From a checkpoint of a small transformer trained on Wikipedia.
Training: a variant of SOAP for these matrices, 3739 steps.
Each number is 128 + 24 x the weight over its row's rms, rounded and kept within 0 to 255. Layers, rows and columns count from 0. Numbers have three digits each. The size before them is the row's rms in percent of the matrix's.

# down: layer 8 MLP down (transposed), 384x96, rms 0.196, rows 34-153, columns 32-63
# gate: layer 8 MLP gate, 384x96, rms 0.204, rows 35-154, columns 32-63
# up: layer 8 MLP up, 384x96, rms 0.205, rows 35-154, columns 32-63
down34 106:124127115109154128138108119145100129102133134128120143143156105165084139128091161084110100121106
gate35 110:113111127105145113144103123119113167083138119102182118139121155132095165169095136133162136096179
up35 105:097134113149133146115126123127090146131108146135147128071125146154140137138106185112164117119130
down35 110:146073128131120111134111128145083112132091091042097136134123154139146129189157148123164124112155
gate36 097:189103162139116106162108100113114100112138116138125140136124110120135143120107113092140128177101
up36 105:126164131088108153130142093169131111134129136136128122151126175155149125140100082126131150155136
down36 098:173121127125103105067143128089125124160162107094149119181136108130122118097111139114121098113131
gate37 098:151098099120125131127078167104136146140139083120104128051112158137104148144095113154124124151138
up37 099:137112141168144165116102134167131097107121105101105140133134172167114115155152123102136140151113
down37 099:102088125101160121120084134129138121140134100184098128117090154133130136111134100151124171147096
gate38 102:124138108129088100118154121134075134091143144105140115123104130105169129121175109142142120145150
up38 095:101107129080119135138106122150146143159158140133112142127127143126122085144148092150177210105160
down38 099:069119127195165117103140160128133146154107113102151116116140108127099181145078100087157138137128
gate39 097:136156179109185103116115088097102133111132145118111106132135171149137108111134139124148126149114
up39 099:202081130097103096101139113113155129094086094142110120121132118140089092105143105146142119106115
down39 100:106165129142126115141125085115115106122110098136118128157105129169134124144144045124085098126135
gate40 099:110123135109122106129100118169149131151108145121139057128134081149108136180115126144140163151125
up40 099:106139139109119156148164101113165107156125108181083108120145100103116125111094182093113108134101
down40 099:091131113142161132129111117151128089124147128148102112144111100103172099072114120175102146125145
gate41 111:158128139162131099146094132138128100101141125090117106115144113113118147135091099104106091100149
up41 103:126142139183153094079177111150117126142119157116121113128094128161133102118157124135174149117126
down41 103:142126079080115150112131139116128184131134138126094122077131168095149148120131122156152109138102
gate42 106:089114094112117138129175121133110118163127159135144065172109147116111121114156156162102129149125
up42 105:133124145090149111137098145199100105162157161108147149092143144090104152119118075118116172109136
down42 100:127099094141127158169146143087115082134105155122154157091128134114129120125117074123147133139100
gate43 093:102178106142127145160104112148146076107155133107124156087093093084172125169126136144110125137167
up43 093:132103148149167156150124144144114101125123126146166122134122170100161137118148142119154137121167
down43 094:122211140159112150105153105145122096176140146125125113108125116141104140147152101143105066134107
gate44 088:150123148112103126139138127102130168121146106128133105199167090144126095092149101147117131133118
up44 095:126119096160152126130122105109144111105084091097146109147078132119101122131135113128123112118119
down44 096:115096084146117128116108126118127091132119115118145135104136135117160182118152157168124124117083
gate45 097:127110079153127100123163115114100113127134107128186156103115091089149142122113111093101149117136
up45 102:098136150105137100164127104113117129120123064126152146119147154200122119120139122147111129119137
down45 105:134108097108139100170123133108085127120114151121143123119127122124135120091135149140153169183116
gate46 094:149167132075136113166138120086136084091115138135120110102112146118116117148097159097096133167142
up46 098:164144145109126141127168096146134140118125154115149096111145098106137134168101159101113163153142
down46 100:078120141145130116178107153139132141165103167099152104131153083115154126112141137130169116118126
gate47 100:134153121101094148134136107150082119143114154068101170148139115138121149130123174143122149122076
up47 111:137142132115120094148134150119136121165150126165139117126140142123151109146116179107110151142140
down47 095:108107129087154156138093112108117159120112127110038139127155125144170163118103134163131147109134
gate48 108:111138111153128126160133109103139122183166125111129113171122134140151137084156119155144138126153
up48 119:128141085134108113178153111135178101129110147155123130137136184133130094119109159158104134154103
down48 101:141112174095129110156127138143091135120121079100112108143112148157147108124124112126117118122120
gate49 094:168120114119127129092104150154135115107144120113110131073124096119106112110116081136121131153153
up49 099:091118143116102103139137129158106147131181093093123134143112146129139143119094118127077104122094
down49 094:124118165093109133141122158151152112133122169121105100139086099121110094111098107144106120109138
gate50 098:164144207124142094103111149170129139099091081091157145108114111144137133097123121118135138197144
up50 101:116120080097157127134135108135117137163156132156167134118175116117128080128088142143097131098143
down50 102:151124099133105142120147111087153145122116146146165040111159142137148118124151131095169160129088
gate51 097:131100130106122109124139120136168186108110156123125124114116131155123107138162135128133140091132
up51 095:104105153127081136157159128130136114183087107101125136097120064158131153178107088121133160139058
down51 094:132112131133093127139114163156172136131137156146134117133130142112108167083111146115089120132143
gate52 101:139154112160116117127151128106178126130139127193124141166138165165115119162110129124130143135098
up52 094:124145109112159106107159138115108119106118108117151113140138109139154119091115140170095120192139
down52 099:100156149076115133110099122126079157121137094138139099135153124123134065159100118136161188110079
gate53 091:164158181140149098139112152141130150151096120114126053157138123155126115131153094098119135135083
up53 091:149172137139152179136129140145148175095126093131137119091086083131142103140134118186141164137096
down53 096:138153163100136126121139149090128157111111177149156113120116127136149132118133103165116139162119
gate54 102:107108141095089123099162156115138191133122138118144093134123096117104122187100153152110130123148
up54 095:110138138099147103157125096127149136141129136108126115171127153123112085085132116116144147107069
down54 101:121111116125144097123097168129141101145085125172107169143115126101122128119187115130117108119141
gate55 105:119124110152110158134175114127143138087089133132132118142125066118101114150126156123084091136166
up55 096:125124173083108168078122141079127145118125138136091116141114180128127168180147153142119120107139
down55 096:113118149157179119133143143172137152106124108109085087118124090121137113103135095153170130151191
gate56 091:153130096114085120113116101121176142103176126111125152155166139128112151073131136128135138123141
up56 090:128170118148122097096117187119144158116113135127128132161121117091156161144092132121089117181126
down56 095:079187167141097114142147125128139116143122136108129113119124117116111162146132089081109153137085
gate57 094:144129134089137138164157110175180108112107105188140122124163156138111118135136144105133173124156
up57 104:176147127161110098136158112106130188099134139154125117118119154184078110097090128164117127173050
down57 109:078102164121104128119131150125078148123131140104100137144150122103139141104155047129141094129162
gate58 096:092106108118154162111142155121121104110128106143186143098133111159145151141110101108125162152140
up58 093:130120176136168137137091081169112111084109087079152144159109156130175096100126141149130131138134
down58 099:157080122078156166127150082154112113111162153152107115082158134097117106128134125150132128146177
gate59 094:130134146117156157154125131156078112135126094109163109153117147124152103176121128156088126130118
up59 096:100131096130147150121140159104126088160104164136146157104128156108158142087144141162203140133128
down59 100:118118148112132135117145140135120156164158141154152107134125121123125147123155118132120074120112
gate60 089:087149109125142122147136124079127107134115157105137118137119112098125141118133115127134131089140
up60 098:112159125150090130127162133093157114136154118100174123085090168139107139125130098155128147106169
down60 099:116129149140130102147115155118118144129121101152156179139133128164118189136129111094115149117147
gate61 105:114107114153149172158150125125076136141124106141133097127080128148134155132140120139113125133145
up61 103:111097136111125114117132125133165093102105103141144119179123159135099093184127141151124127156113
down61 105:159172143133113123112145118170146114121113092132126085117184084144113123139108139103126161090148
gate62 100:173167128132065088123141164138089108089147127104106159154148121101127124155095131130104105110147
up62 104:113112133125205138142147093115176145153122129100128087126147135142120150148144065115122169094129
down62 104:130146131135075108112142110124123147144107159113048128156169107129104124108117172119100074114144
gate63 094:134128080109108168108111092175104120144143123122148143160134103148175109107153145212130114134133
up63 093:124091102099145143130117131178124131106146104147167129099139147183129100124147135158142075173177
down63 095:144138110167122163156130138132104137105124157120153147132094116103122153123110160119115113113122
gate64 090:164084144116119118147167126119110104126095135124128132090135149127126143116097091144134101112124
up64 095:101135111124114087121177179140094146120141128107132053137106085093131171115131142142100132116114
down64 091:186142124134138116125109155084131151146097104110154131109171103115134144130141147129165115134154
gate65 103:109144140158127182131118139125100097141140094127126126128151097130137150099117139121156104096122
up65 101:136095126148098131153133152110138131119134131149128098154092139137124138141175123108125146138103
down65 101:120121142142114160116138137146108108135136170161138158133090126119172108106141153166110119110146
gate66 097:095105146118123113088157119094170123095138139141137123148129120102114099127129081052186145139163
up66 100:106131129150082106184042144124130122111162129129084157095141115095108128142152102124136094125136
down66 098:150109140143128123133113096120155137123160083128192132134093190159096177103130123157111137137155
gate67 097:138143097132154133136113091132190122081116120142149154148125123141163109140158155136179127100164
up67 098:110090139134134090106091096171096124133147130115160142133140132107110134184136146114079136133131
down67 096:105102127117156174078099125129113148171120166099165121126088132147132139134141133107183091126125
gate68 107:165154128150120134101122105153140097153092097167178144126157128139113114130139162113113126085159
up68 105:118113143100104174130082128176151124142141086132132118156175142134146121156147166105121148126122
down68 109:098157154171139172143147130106139134175152120136160137105167139160100142086114157124184108117127
gate69 101:122120103145131139113118088113116113077101160119155159124141098137121132156060135137098106158119
up69 093:098107153122104117135146139176132127111138158068106138121086136134141147186105146163181109137157
down69 098:129145119221149109154130142121107165129106153142181127162101110117149132101082104133136098128127
gate70 094:154113128092077162135155106121148145117107095155130089135134112120141134152136115103166124110144
up70 099:113134115173125138137147137085135131115115143181106165123136129129166131110151095161142101131126
down70 100:157152128095192147092145094117144167143110102102159109155106146142157141112143109140089107109166
gate71 098:120137125083151117118132140122088169131161089099121118120102123122126140164133166112151105108126
up71 098:136125142121115129101106109136176131087113101160081105169160132130133162132122115144114132170149
down71 095:107103150154104125136151138126163103126185151144061126119137138159109150082128099112132146110136
gate72 095:148104157176137149127090157142137092107127108159129126127129088150115140123132134101143141115097
up72 096:145110137111103121115093143128181121117131132137153080066132124131082136124146165156103104132165
down72 099:159173125108144145134180143122125150164142163138096132110148113120113122086085099131100142128058
gate73 091:113121126161123097144187116124128161105120120125138161101144089158138114111149111134103100187142
up73 091:115148137148146093124143163097105140093112107091092144173121118066152171138126085134121122089145
down73 096:123132102100125115158152115104126108123133082162115116102092125153175116127128141123094115157161
gate74 099:155097144167101112095117148112089106163094163122127125117119105151123118136135155142106106106131
up74 106:075146104095104100117134114106108133165129135149118134171138147144158141118168120112171107127157
down74 104:150095071152119108146093121086169063157169116139102132130138141127142105114132121132145120168125
gate75 102:166104147125158146120134138136108120069118135116150119122125144128131062125078130139176166153153
up75 105:105152094107142124124122113118143101171138133125165137109155090126129157124108124065132112132136
down75 089:158131134152142107157133105120138112116169125105134129090137115143135134139087120159211116130124
gate76 104:093120158109161145149125091101084122127167128126139149162160125127114103118145134172154125112105
up76 102:124127116131092106154096101117085122147156154168148111123134150110124093144109107104142125135135
down76 094:133173080117109101194128132186132126096105159142139132108139092146122067146184113110115084118139
gate77 102:080098092172099101088096126096141120101125124129160122100086091104096158152134094120121130128089
up77 101:134078107122167104135116097132098090163140146064165079137123113142101169117141139112104126113142
down77 103:162136131116159110109124117101135082148101153144128156150154097145145105154088138115120109135039
gate78 097:149163131111159113123159125126132104101123134096152095117136143120118138151169092116153166136089
up78 111:086159156112178175130124147123108128148134124150150134137148129146130128117153116133148122139148
down78 097:157103113153131131151110135105125115144161112078112098123099100164158068111155118150152150116128
gate79 103:124122134110181137124105078122118121125103089132159162107104159137174117095137107136107126133126
up79 105:134120157107134143120188145124090136161094096137159131138106120136117091127119123187095094155116
down79 105:140114142104105136116104138078126097133155117137157132170109136143123113139121124141125099152086
gate80 100:172126123139167170166074136110146121181082119118110107107142142100133128134161148120114145154152
up80 097:172164143096101156118162130121126141125138100162112174128116189139125144186150114149098136148175
down80 097:158109126099116098153146144116117112100129105126140102119105143152096099162136075150108104139097
gate81 107:137129129117106113115117111124115150098120121113070120067153142117123145109119126150146161144137
up81 099:158105088101124105139154121147119130139087110158130123096206149127132077122134107111120097192087
down81 101:162141134157128134159145162132109091131136149137107148106137122166168120121148141127125123129081
gate82 090:123127095159116153147088166080126101158135130089151142104093142109103117109146109164140089116117
up82 094:145128119162131100144137098172129148147118130124136124127086166141139150106100109140133125124167
down82 093:090136156123111116131168118115131138122134144120139121129128100180115140090135111125095145156132
gate83 095:162131105100101122175124108174101083088142114126120148126087078134140125109148098148167150139125
up83 099:152108126135133133127105170148164148096127129116139144138141123099120124133077134143087109137134
down83 103:188131093103090120118138060139116114142117108069128185150158137126134105127111127093169101129152
gate84 094:163161153123120135129121130128127150143121146150141066165125143127115168160104177132166135117100
up84 095:132090126111128139125095141123106127137100167126130138106102083181128142161141158098104123113162
down84 100:158171122126125128154117130136092137103112116138114096101104142090101129163088104121117111143107
gate85 091:119147166129116127106125115118135154141114133176156075128103118170166140150140146125128134119163
up85 096:081081154148141129128147170168098140138102139156136143119104120132133134140154136162131095135123
down85 096:100098150120083177150139145126154089119137134133114145146161132150174109129157125169132131115105
gate86 093:115175134137070099124111080091100141129169135129126124155177090164101126120097069119134154123108
up86 093:135114147163180115099108121090149135059105159129088144127144127130145108113129135160128077128149
down86 096:083117116132085160104130121118114148143149134121148081113164151139080126128166119202074104091112
gate87 099:102124154127156162143140113160167105118141127147096130137151142094102155144112129125097168107134
up87 095:124081082119130116123124147132089127152151141118125147149129111106131163124104117126136109099158
down87 100:098152148164148145136118135067135140162097160129134132131106113146094147136107086154123089138098
gate88 091:175105070111118117142145129106123127146139173130096159135120108069126154115131139161142139137141
up88 083:153115087112115141130155183149135097126117135088060137127116131145106147117138126118171073115131
down88 097:075142191135119119115135096123089151117110134139165080114098113162116121124125132131128151168116
gate89 099:123086150124121094115141115094142127138129137148152106105108104146083120164114083104132078175105
up89 097:131189126129105114073101089116171152099094102092087168138149162092130128110117128119119100084119
down89 103:130143111141125062107119138112111098126164146133101148123105133110141147131156170117168106121148
gate90 105:109137136119204115080113134143151158127131124131152158099127106098100177110128108134105146139170
up90 095:131154155181092135122126129131145122147118111102127130132162131082141075155116155123132118115132
down90 097:139099117152147159117102135120136129143157084079113131075117125127134159173114100084089160145113
gate91 093:139136119136103118115126092156091136147136149134114152127127152174123160159112146136152161139132
up91 089:131138164079107084161080147096152124140152117101146146097092102121140163139108134137135111129125
down91 092:139117152126137100139149074148097109118129118104137129121125101111122159071137109105134120176067
gate92 104:114152135101107128104146120076106092116154143159122069136143133127115085140145121132050110129155
up92 111:110132150119175124157105135107134119140168126120125162109079112167099155155107167133152168123120
down92 112:101180134188096095109155108146122149103152097097187126102185155157143137144114140123143108099150
gate93 095:147126119126104147090132135126097116174150108134157129119103077124135107146120133109168106118145
up93 098:127138178155121147138144134122021112121103119110132138171140122132110108139109116145099151123098
down93 101:109136119078139141120108100118113170115113170153113156122107139060133146141115105149157143147182
gate94 094:101116106123116121127129109090148139126095134111131109160117137100067099151131146109084126135148
up94 102:160145153101153132124120114150111112156108148085114157171123125103149129141120094193096156104123
down94 106:117115124133109103128142103075107111140131122149165073121141107153099144143110142129138153175142
gate95 097:156118166107127110131157171129117135116122114160170132089148104149129121139079146144134115130108
up95 104:122097138122080112091132129120110140140108141147123145163135125144105084114110123137141141098124
down95 106:158156134143124160152164152174127181137130137152116116088115106154134135127115087136156063128102
gate96 104:149117100113065152153130083128084123127125153078138123129134117143144071131159137109085076127163
up96 097:092119128147138116146143194129130148133117105136155149148099106155092142124110107111142159132145
down96 101:133145126081130113105157089144135116152132117137199155142139126122169132129125142149133183117142
gate97 095:185097120122132145111113108126069111125154149152116111128176153096103114127108114105138121148119
up97 100:138140111163107173134169145130123130118093133155119095130116126137144134128123110154135168123162
down97 100:078104112095175131137104157113141106150106143121119148095149125108152132117098116165145088165141
gate98 104:128116093093141145142168092103160073139157124105121122103176133127099095121175115135146119127137
up98 102:139113115114167101163131127137124109157170102109200164112148154139077128135100149134139085155114
down98 104:128153132117103134179198127097132090123184081150168138171109121101123126125100147144173100122137
gate99 099:109106077121154149149118100146157124081078119105080127122160100125157100139135141117119130137132
up99 092:131144114154117130143114117102119123153088197087097146140086102075104157127126100114099127127104
down99 099:180161139115133101120138167160104106153097095156160130097088093119141132123126148162134156108131
gate100 097:112146082106115133169134144142131101110148100160193107100115196126081124152105121117090158165186
up100 101:131154139139166153101166128163136113159117086135139079147149099119112115156114156128081110161105
down100 099:118138116132087159171085149152115125123154120104160136082128137107138101137141175115102118119146
gate101 106:120137158080105134139096120092173100108120116153078096137156114145163117150148085165118155138136
up101 099:130148119142127114152116087130159117206128087141110122112194161185140139127122130144136149171124
down101 100:184102111111127143160139136163092141149130124195154102155079134119182089127110154103103123136108
gate102 103:137179094102130136137113116106153157137154123103178125127109114093107156135147119126118161152126
up102 096:115155096157141159129132128125113167118139170125126103069148163096116167099127099082131137095101
down102 101:147142168142117158090102076137104143121166123147125138126113109146123111114124139133106129130157
gate103 096:133132167126131150112133141097099126104119149135134133121145143158140164160141120109123110172127
up103 097:134138141112101121099113135117136098093139109121147104114099122160066138124098120135124160106104
down103 101:104134140109140077108113122150119136130105170145154143138130164113113153129187164104096092111146
gate104 093:119163169096150188119138151134138095106101140145120100094139098135077164098122117147132141141131
up104 094:112149176106178128139127188195132131156135112177148100149104115112146150101143116123173103131147
down104 094:123112148119140174147184101095131119130142143146083117118099108148139130130184078127084087128129
gate105 101:153146141141102110122139097143132135129120140125114099118140134181169131100092099089160144137139
up105 099:105159205125111137079119130129136142134145168120135135155091151151098135152141106166091153121101
down105 104:145148139124167130111122111128099147206151128135110142176099148130124124119144165114135137127125
gate106 102:131115128107064134086145105131154132122129109134131108115141156182149084113144146153091120087175
up106 101:092162116135104135093072114099147120148122153138140131144148112148136100121163158105100150154143
down106 104:146107150107093129120160127109091122105115095137154148099121127150131124148113132131130126141138
gate107 102:117117130145102137105142099122122156079164121119133166118122082149110125071155147112119122133119
up107 097:109167099100131112088112125150134170089107154095134115125112125180175097122133170149128165143140
down107 103:102110128129133084160161160163132167142133141185086055116107114120138120150111142139137133098118
gate108 111:148132133101161089070113154104109127146128115129145058107157135101133171112145151152120146101136
up108 109:090080131118123146169126087121175137085168141110131167121122135122122134123108130142124137135147
down108 107:102183130113148159125101115125123118128120107119145138133160110131077139114114141150167114114147
gate109 097:171139114138115097173178134144132138148165110131127149128126124141151114120169126111138152152127
up109 101:144142142130104112116145117142163092157102137140112152123072090120154094128158104136123146131107
down109 095:096114094116128128148120120110113130143111134149140160174146159138096133158074129166123149152155
gate110 093:157116163113134156110151161139120082136144123131121143190112142186123101118096112135119137149113
up110 098:115161133128099100146142160128159133160166109140173102137130154136108114127154098103143175118113
down110 096:131163129114108100144100132144124110123113133106057106131100113120106160167132118149116135082136
gate111 095:153164126114107090108153129152144120142142111138118130146184162118115128111134106150142110125135
up111 105:137096156149142132141119128171111142128097150178143072118141110112108112157101122118111159108138
down111 096:080108103135130111143145158096091138129154104089162137091139138158135166119148144175119128132110
gate112 106:189160119146128137133112138120127118083165150067132150134145114131131128084178161153127080136150
up112 102:128123130132065182123135099131164164162160105171140158125110106116115146124168123148141144165132
down112 099:160142135118088159157111133098132146121163133110133113140149109118120125115116146156135130131149
gate113 104:132105167127113152131125122122130098101137110124146106129124140118143146157138155173135068098132
up113 106:123090107140113133098117158105102142101135104140111105077104122103127146148132111138125135135162
down113 107:090066130143133168175154125160131141124098135151129091180102130114114161184118146115091114127098
gate114 100:119142147137139103087144140152128133142157132098176108125135100107128069101185107078122152105110
up114 099:100103103157113113110106175142132105092121072141155136076161108164132129173097132109083090159104
down114 101:165162176122110135108175135124156100107159124111119113135153075097131108143126134118163132109116
gate115 101:122127097126127154091125132103129169136108138130131116138115111149106201130074121121135138161154
up115 096:108162143145142155107147138137116144112144112093096119096141137148159152112121158092181127145114
down115 100:103134131154076105141120153129168113157131154166120140094109124113154134163119157131149093122122
gate116 101:100148127117124108125126147107125145156155137146123158122132088098109125079160116155159145196180
up116 097:112138165108124170149144104156172122155132136135108086138094166097129164149110094170155130180117
down116 101:125126158134125137113126119158155168103136129131128147130079136116152146152167157139083136127131
gate117 093:101129124134170137104152165107130144103142117143153087152124089116135135150197127093122130106137
up117 096:113092127126139125092156123090093146103128141123111125168113112135140111137130104128142133117110
down117 089:131101086162055130099154126143174124138115135118104136099124147124098099125121140119121144125133
gate118 097:132112137129143132101135098126152125133134127135128131139137154147194122143125141117141158124125
up118 097:154116097106163118116144155102096147137149158141104121157149061119140142179137133123159115088122
down118 097:131130114136095127125160134120119125138121167120053149148157107139117095148111115160139124149138
gate119 101:120098122100112143117166154138138092096135132141152116102102144116095162152154120104159145162149
up119 097:089114090120159115110096095129125140132109099134140147137103117169111146131081095100124099129118
down119 102:104141143115155153134145133160173072126129112170158134146119077133114139135124152165150135172125
gate120 105:101113131127133158143152128159154124124117159137132105138127137194139089074126137129130092139125
up120 096:127096122132150137129150126103166134124145118112125100141100134130138124132115135117079113102069
down120 098:146168086126131134142117147137152111146122144095136121094116146099148077193124091146164142123151
gate121 103:146148162095117136144123143106108138166136193173135097081133127160133147094124096091143144120132
up121 104:102122156135082145100112144114110141142103127117074151083164145125162133130133137118149175120140
down121 099:141118125136143130138129110127083098137128145129096118131128149073140154105122100118132122130092
gate122 095:148136131118131131134120149131106106108121147073140116171153130131128129123117122140106122134139
up122 094:131130161172152125120142121107143129129139181139160142090135143142142143143159085117118143098105
down122 104:137119117151146100134147130105088136141114140165157078154159162111144107133112140138121126091087
gate123 092:142153142171193171159118134097110132107155119114108097106125109142138175122095138079120116147126
up123 093:106064121119136104102109103110089134104119106113118134130171111104121159143115079127143122136136
down123 099:113115164159113174135140130126113132083121152117131151112123120176102106065145126123112126144154
gate124 100:115120139147138137107155089124147117089168132129108114155133099135134146145121138125152079135135
up124 101:124127100143136109136098137140121125106128124125155162132101161101119119156137146118101161110107
down124 104:161161135135101149138139136097124164076095132101145125152119080121190137097140153119172100100161
gate125 099:137129131128111110136140144134161123175131100116153090099127113142131156147116132121125146129155
up125 093:123147114147141135105118149120126091148181134131112097119130120120140123111133144112172114166114
down125 102:142070138151088156142114119121115167116117109112185160097113098130147120134145075126134054098099
gate126 102:125122169042164155123079141137157101137092100095080138179136117132143157120105113143107157161149
up126 105:107147132160137158158154131104138064162128113159091128128103108146152164163106095129135161131150
down126 099:151084139095101107135117137108128135137133158098193077110119120113152135100162145125121117134110
gate127 099:146103104137156165159115136099088109135116139131114129107169119154166177115143134109137107149136
up127 091:104113119136135151162131126165145094154124121104095110129137064093138146125107116082117131135126
down127 095:149096148154126114167110156176146127122145125135146164117124079114190101161144147152158074128154
gate128 099:162087117120156080117124185108090104126104120141130151149115131096139094149106117116155135162142
up128 099:123152126118169105093166118108094124114103115139159137115134114138098122121091162134153073173097
down128 100:128124159122147123160119148139095135160140109146141124148134121117159144086142115094104146179170
gate129 101:104100122118159154113122112136156114152134102101166136116110145162132156108119103148136109129124
up129 106:124145131162102098108104142106121147133167168061152143083141106113147100157118105152115132124137
down129 105:135118094153127111086099158107114124162139085136117130138146091153096124145168133106132096161135
gate130 101:141146154138067132140155097110128146092085150145073118132116083136132135083119172154127147135107
up130 104:122144138117122127131108140136115139116130116127096121125116145103107127171149078098071117134132
down130 099:119137093142101109093144141144131130131102140110127134083151107079136128092120159113090119130152
gate131 091:142133118111180182131138151102108116109114131122108131130126133183142107148111139092159169124096
up131 087:098121080130152135138138152150135107133145124091119138121109125160138093160127159102157112135112
down131 092:091140102152117128134124123144135141122091147127137154120103150113152136151128140109123126132109
gate132 098:104167130093151140103108086115168171115111111146148118128115144092141129066135154154141136158142
up132 098:143126105161120113094160117142093102155131154117129128111137122141136136166139115165144132145112
down132 104:136140157118159126122144139161157108111096129128131105120127142107139138120130085117157123120114
gate133 100:131167130149137099130098123101095129131133130109144091116116134120163110118131126129151156174153
up133 106:106178148127143081133072121145117144101137113089110184115088122122136119136164109088145122096133
down133 101:156176139161186122163160117140149113156110117095121147137141116149072139141092131166128135123119
gate134 096:097155124129135128166114154132123118145106154150122098155088087130127121108147131114110126164077
up134 093:127143165118115121132140119165113113134100090118136089124077133140127175135097118107129130143141
down134 097:077095144101150108108105113136119146108146140105154131104121100082134111138133153097134133199154
gate135 106:175140160137087140132117128111129120152131099113123162141111111178142154123199088129165089123107
up135 103:085097109144096132123126140149102111138141083143145128115164128070146180092105113094141137128157
down135 099:136102159145142134138150134111115110173111093122158104171124112118131115093164155134147123107134
gate136 109:153112122110128138122145098129110116079085104159110120124125133116146137095145108145178142183129
up136 113:129140098104101116169153124094133119133147142114128138175106124145111115144173164148064096138130
down136 109:121097120162074124121146127105125119156134114133155147159141154124142117115161109119104104162126
gate137 105:158086096148129134152129149126112094120153101093106144142157093130129125120108138115131061165161
up137 093:103140126118112101135154131154150162176140059092123141130125151099118115134135160119131153103119
down137 096:139135150128110106087101141135111149146126128128120154143119153118150124136117140104099144087155
gate138 099:118134090162126137111122138173086154137140131139121109172112080140101121148172100176169145138165
up138 101:091131154165154101116124091150161089098145126157116092121166108116095120119193143126131110140101
down138 095:151102148174097162104114160113096121126138140121117111142099125139124059164159104168154109113094
gate139 097:152130124106121107154125150170097116097127099102121127130152133116150096131092127163133113141125
up139 105:120108095115157187122158139168141164122120178127107147117074129148112147127126110159189133140106
down139 093:171125139109156144120172123131112142151161109105142165163119103145115118130167150110166155134165
gate140 093:129116109137091130087146122160110144160151151106138131129101114112063131180123143155125148117118
up140 092:138130154106100157146124118132135080137128128097132147134176143161115062118140118119149162122177
down140 094:158168139108125105138119127136135096140144114140162151184107144118132115101145114145062136089175
gate141 097:131128127167126085151132110112138193130120140127152128173148131132120095124134126097135145158169
up141 098:144120151130129103120117128131091111068087091133093122170130179096104157152122126176150093088138
down141 098:095118115144147161100136107155144142140138108088109180161118118113116148110088115110138122126135
gate142 106:115092129136136122089173125148140164103135124098162141099140085145132126153110165131134183145122
up142 104:132128110154120150131138143149115150153117121136139136110125134137133128142141073085130131179129
down142 104:094123151152143153127131105099117129116135116074134135117096169155119156131112178141117173136113
gate143 092:148144134162153149172129153119113152099180166136121126144125114133124130085126143145114153126116
up143 086:143106172155118140121163155111118143120179149102109104111092160119116127114105173140126116117134
down143 088:141106109183123165130116102078149098160092087119107106122136129126126108139079096119108112141106
gate144 098:132128133166120115111173145117157136132164145109095116134144124136108139125095110171145140136081
up144 099:152130126128158119141085105144099139145109119111123097135129179104125106083130132148130108124151
down144 097:165172132100113112099127129113121154121149164113114139136096092136116131107139123149125135158114
gate145 102:175098092135130150124128154126184118123134118133137139103126142112165167140118105181159143112154
up145 099:111129131107123140119079166112119106139112098107145111115100143073147090083140123089138094092136
down145 099:128144118127163123110112117117105166160136136117108066123118155121138098109138103120118112134120
gate146 107:158136089121126110094170123145137111093163113138110129107129105134136128165102132132112108117142
up146 106:129132095143084144120156138124095103111123129131155141138139106139115161149120119135127102148140
down146 100:159111079160150092165160148168135092113113086116147141120140136130113086132125140128139099167123
gate147 099:115163134147091129141069106174161168125143172131125121198075111138117125128120139122147138154112
up147 102:081168133154092132114087116108152122102168148130114148157105170151141120145148119133133127156124
down147 102:133120132143143112128108110112092109106093123128071123162160136157122127097117132139152150119123
gate148 086:120142146117119136121123109127149124106153126112136139169089146178111086150112129159140110123142
up148 088:115099128110130125141098137136136104108133147159129122127144139139123119120126112104146118151166
down148 090:093150112115100099128128123060145155126146081143082117108098127115144133143142127131114144086116
gate149 102:130144121118141109104101146169134133092097139163120110118102138119085105123118147088175140173137
up149 098:133109154136108127109138133154149121094108094132176082144131173152069139110118142092114126176161
down149 100:119116095114124110117162171143139126170107139132077140117134145110134139116122105141103096078096
gate150 105:135142144141121103106107095114165142147120147138171108130143131130156153138132118156117119120093
up150 102:143170122094100122126153142126138132140109123129169091130141136138101099173073109128125128111101
down150 103:097123122109174131134156104154156102143117172145151127126123131104176148149115130073117112155155
gate151 100:165170122132136099089145121154121159133146152137147111123119111183115131122150106069139121125150
up151 102:117093113147115147164185135099142166111160122162164120085108104159153153128118112140112113111116
down151 106:126098159140085157152113126106127128110125112158117118151161122138152087140162113144145105133117
gate152 103:141116148146111152137104113131140114132172129132136164144167139117115094147127138075122141126142
up152 109:139123139118095129127114100088117083096118118138123146109154147125132117130139128106133120102153
down152 101:126144103105150167152140088147091142132140134125137109127129120151151112116122109112161128145144
gate153 107:106102136131132125185123130109120144133111167142096091112130111110117124121156074115097121136115
up153 099:120130123128151109123120105155129140138143122145097108096107147152162117132110136130145141085122
down153 101:113136160139139119162155119150134147113104126131113094144149074100133143135103113125124157103181
gate154 094:061147119085175112120128149103133162143115103146132065105132126115117140126153089138131137155136
up154 102:138158092130122139121126148124124146137172103093149119148143115166144088090123112106113111131167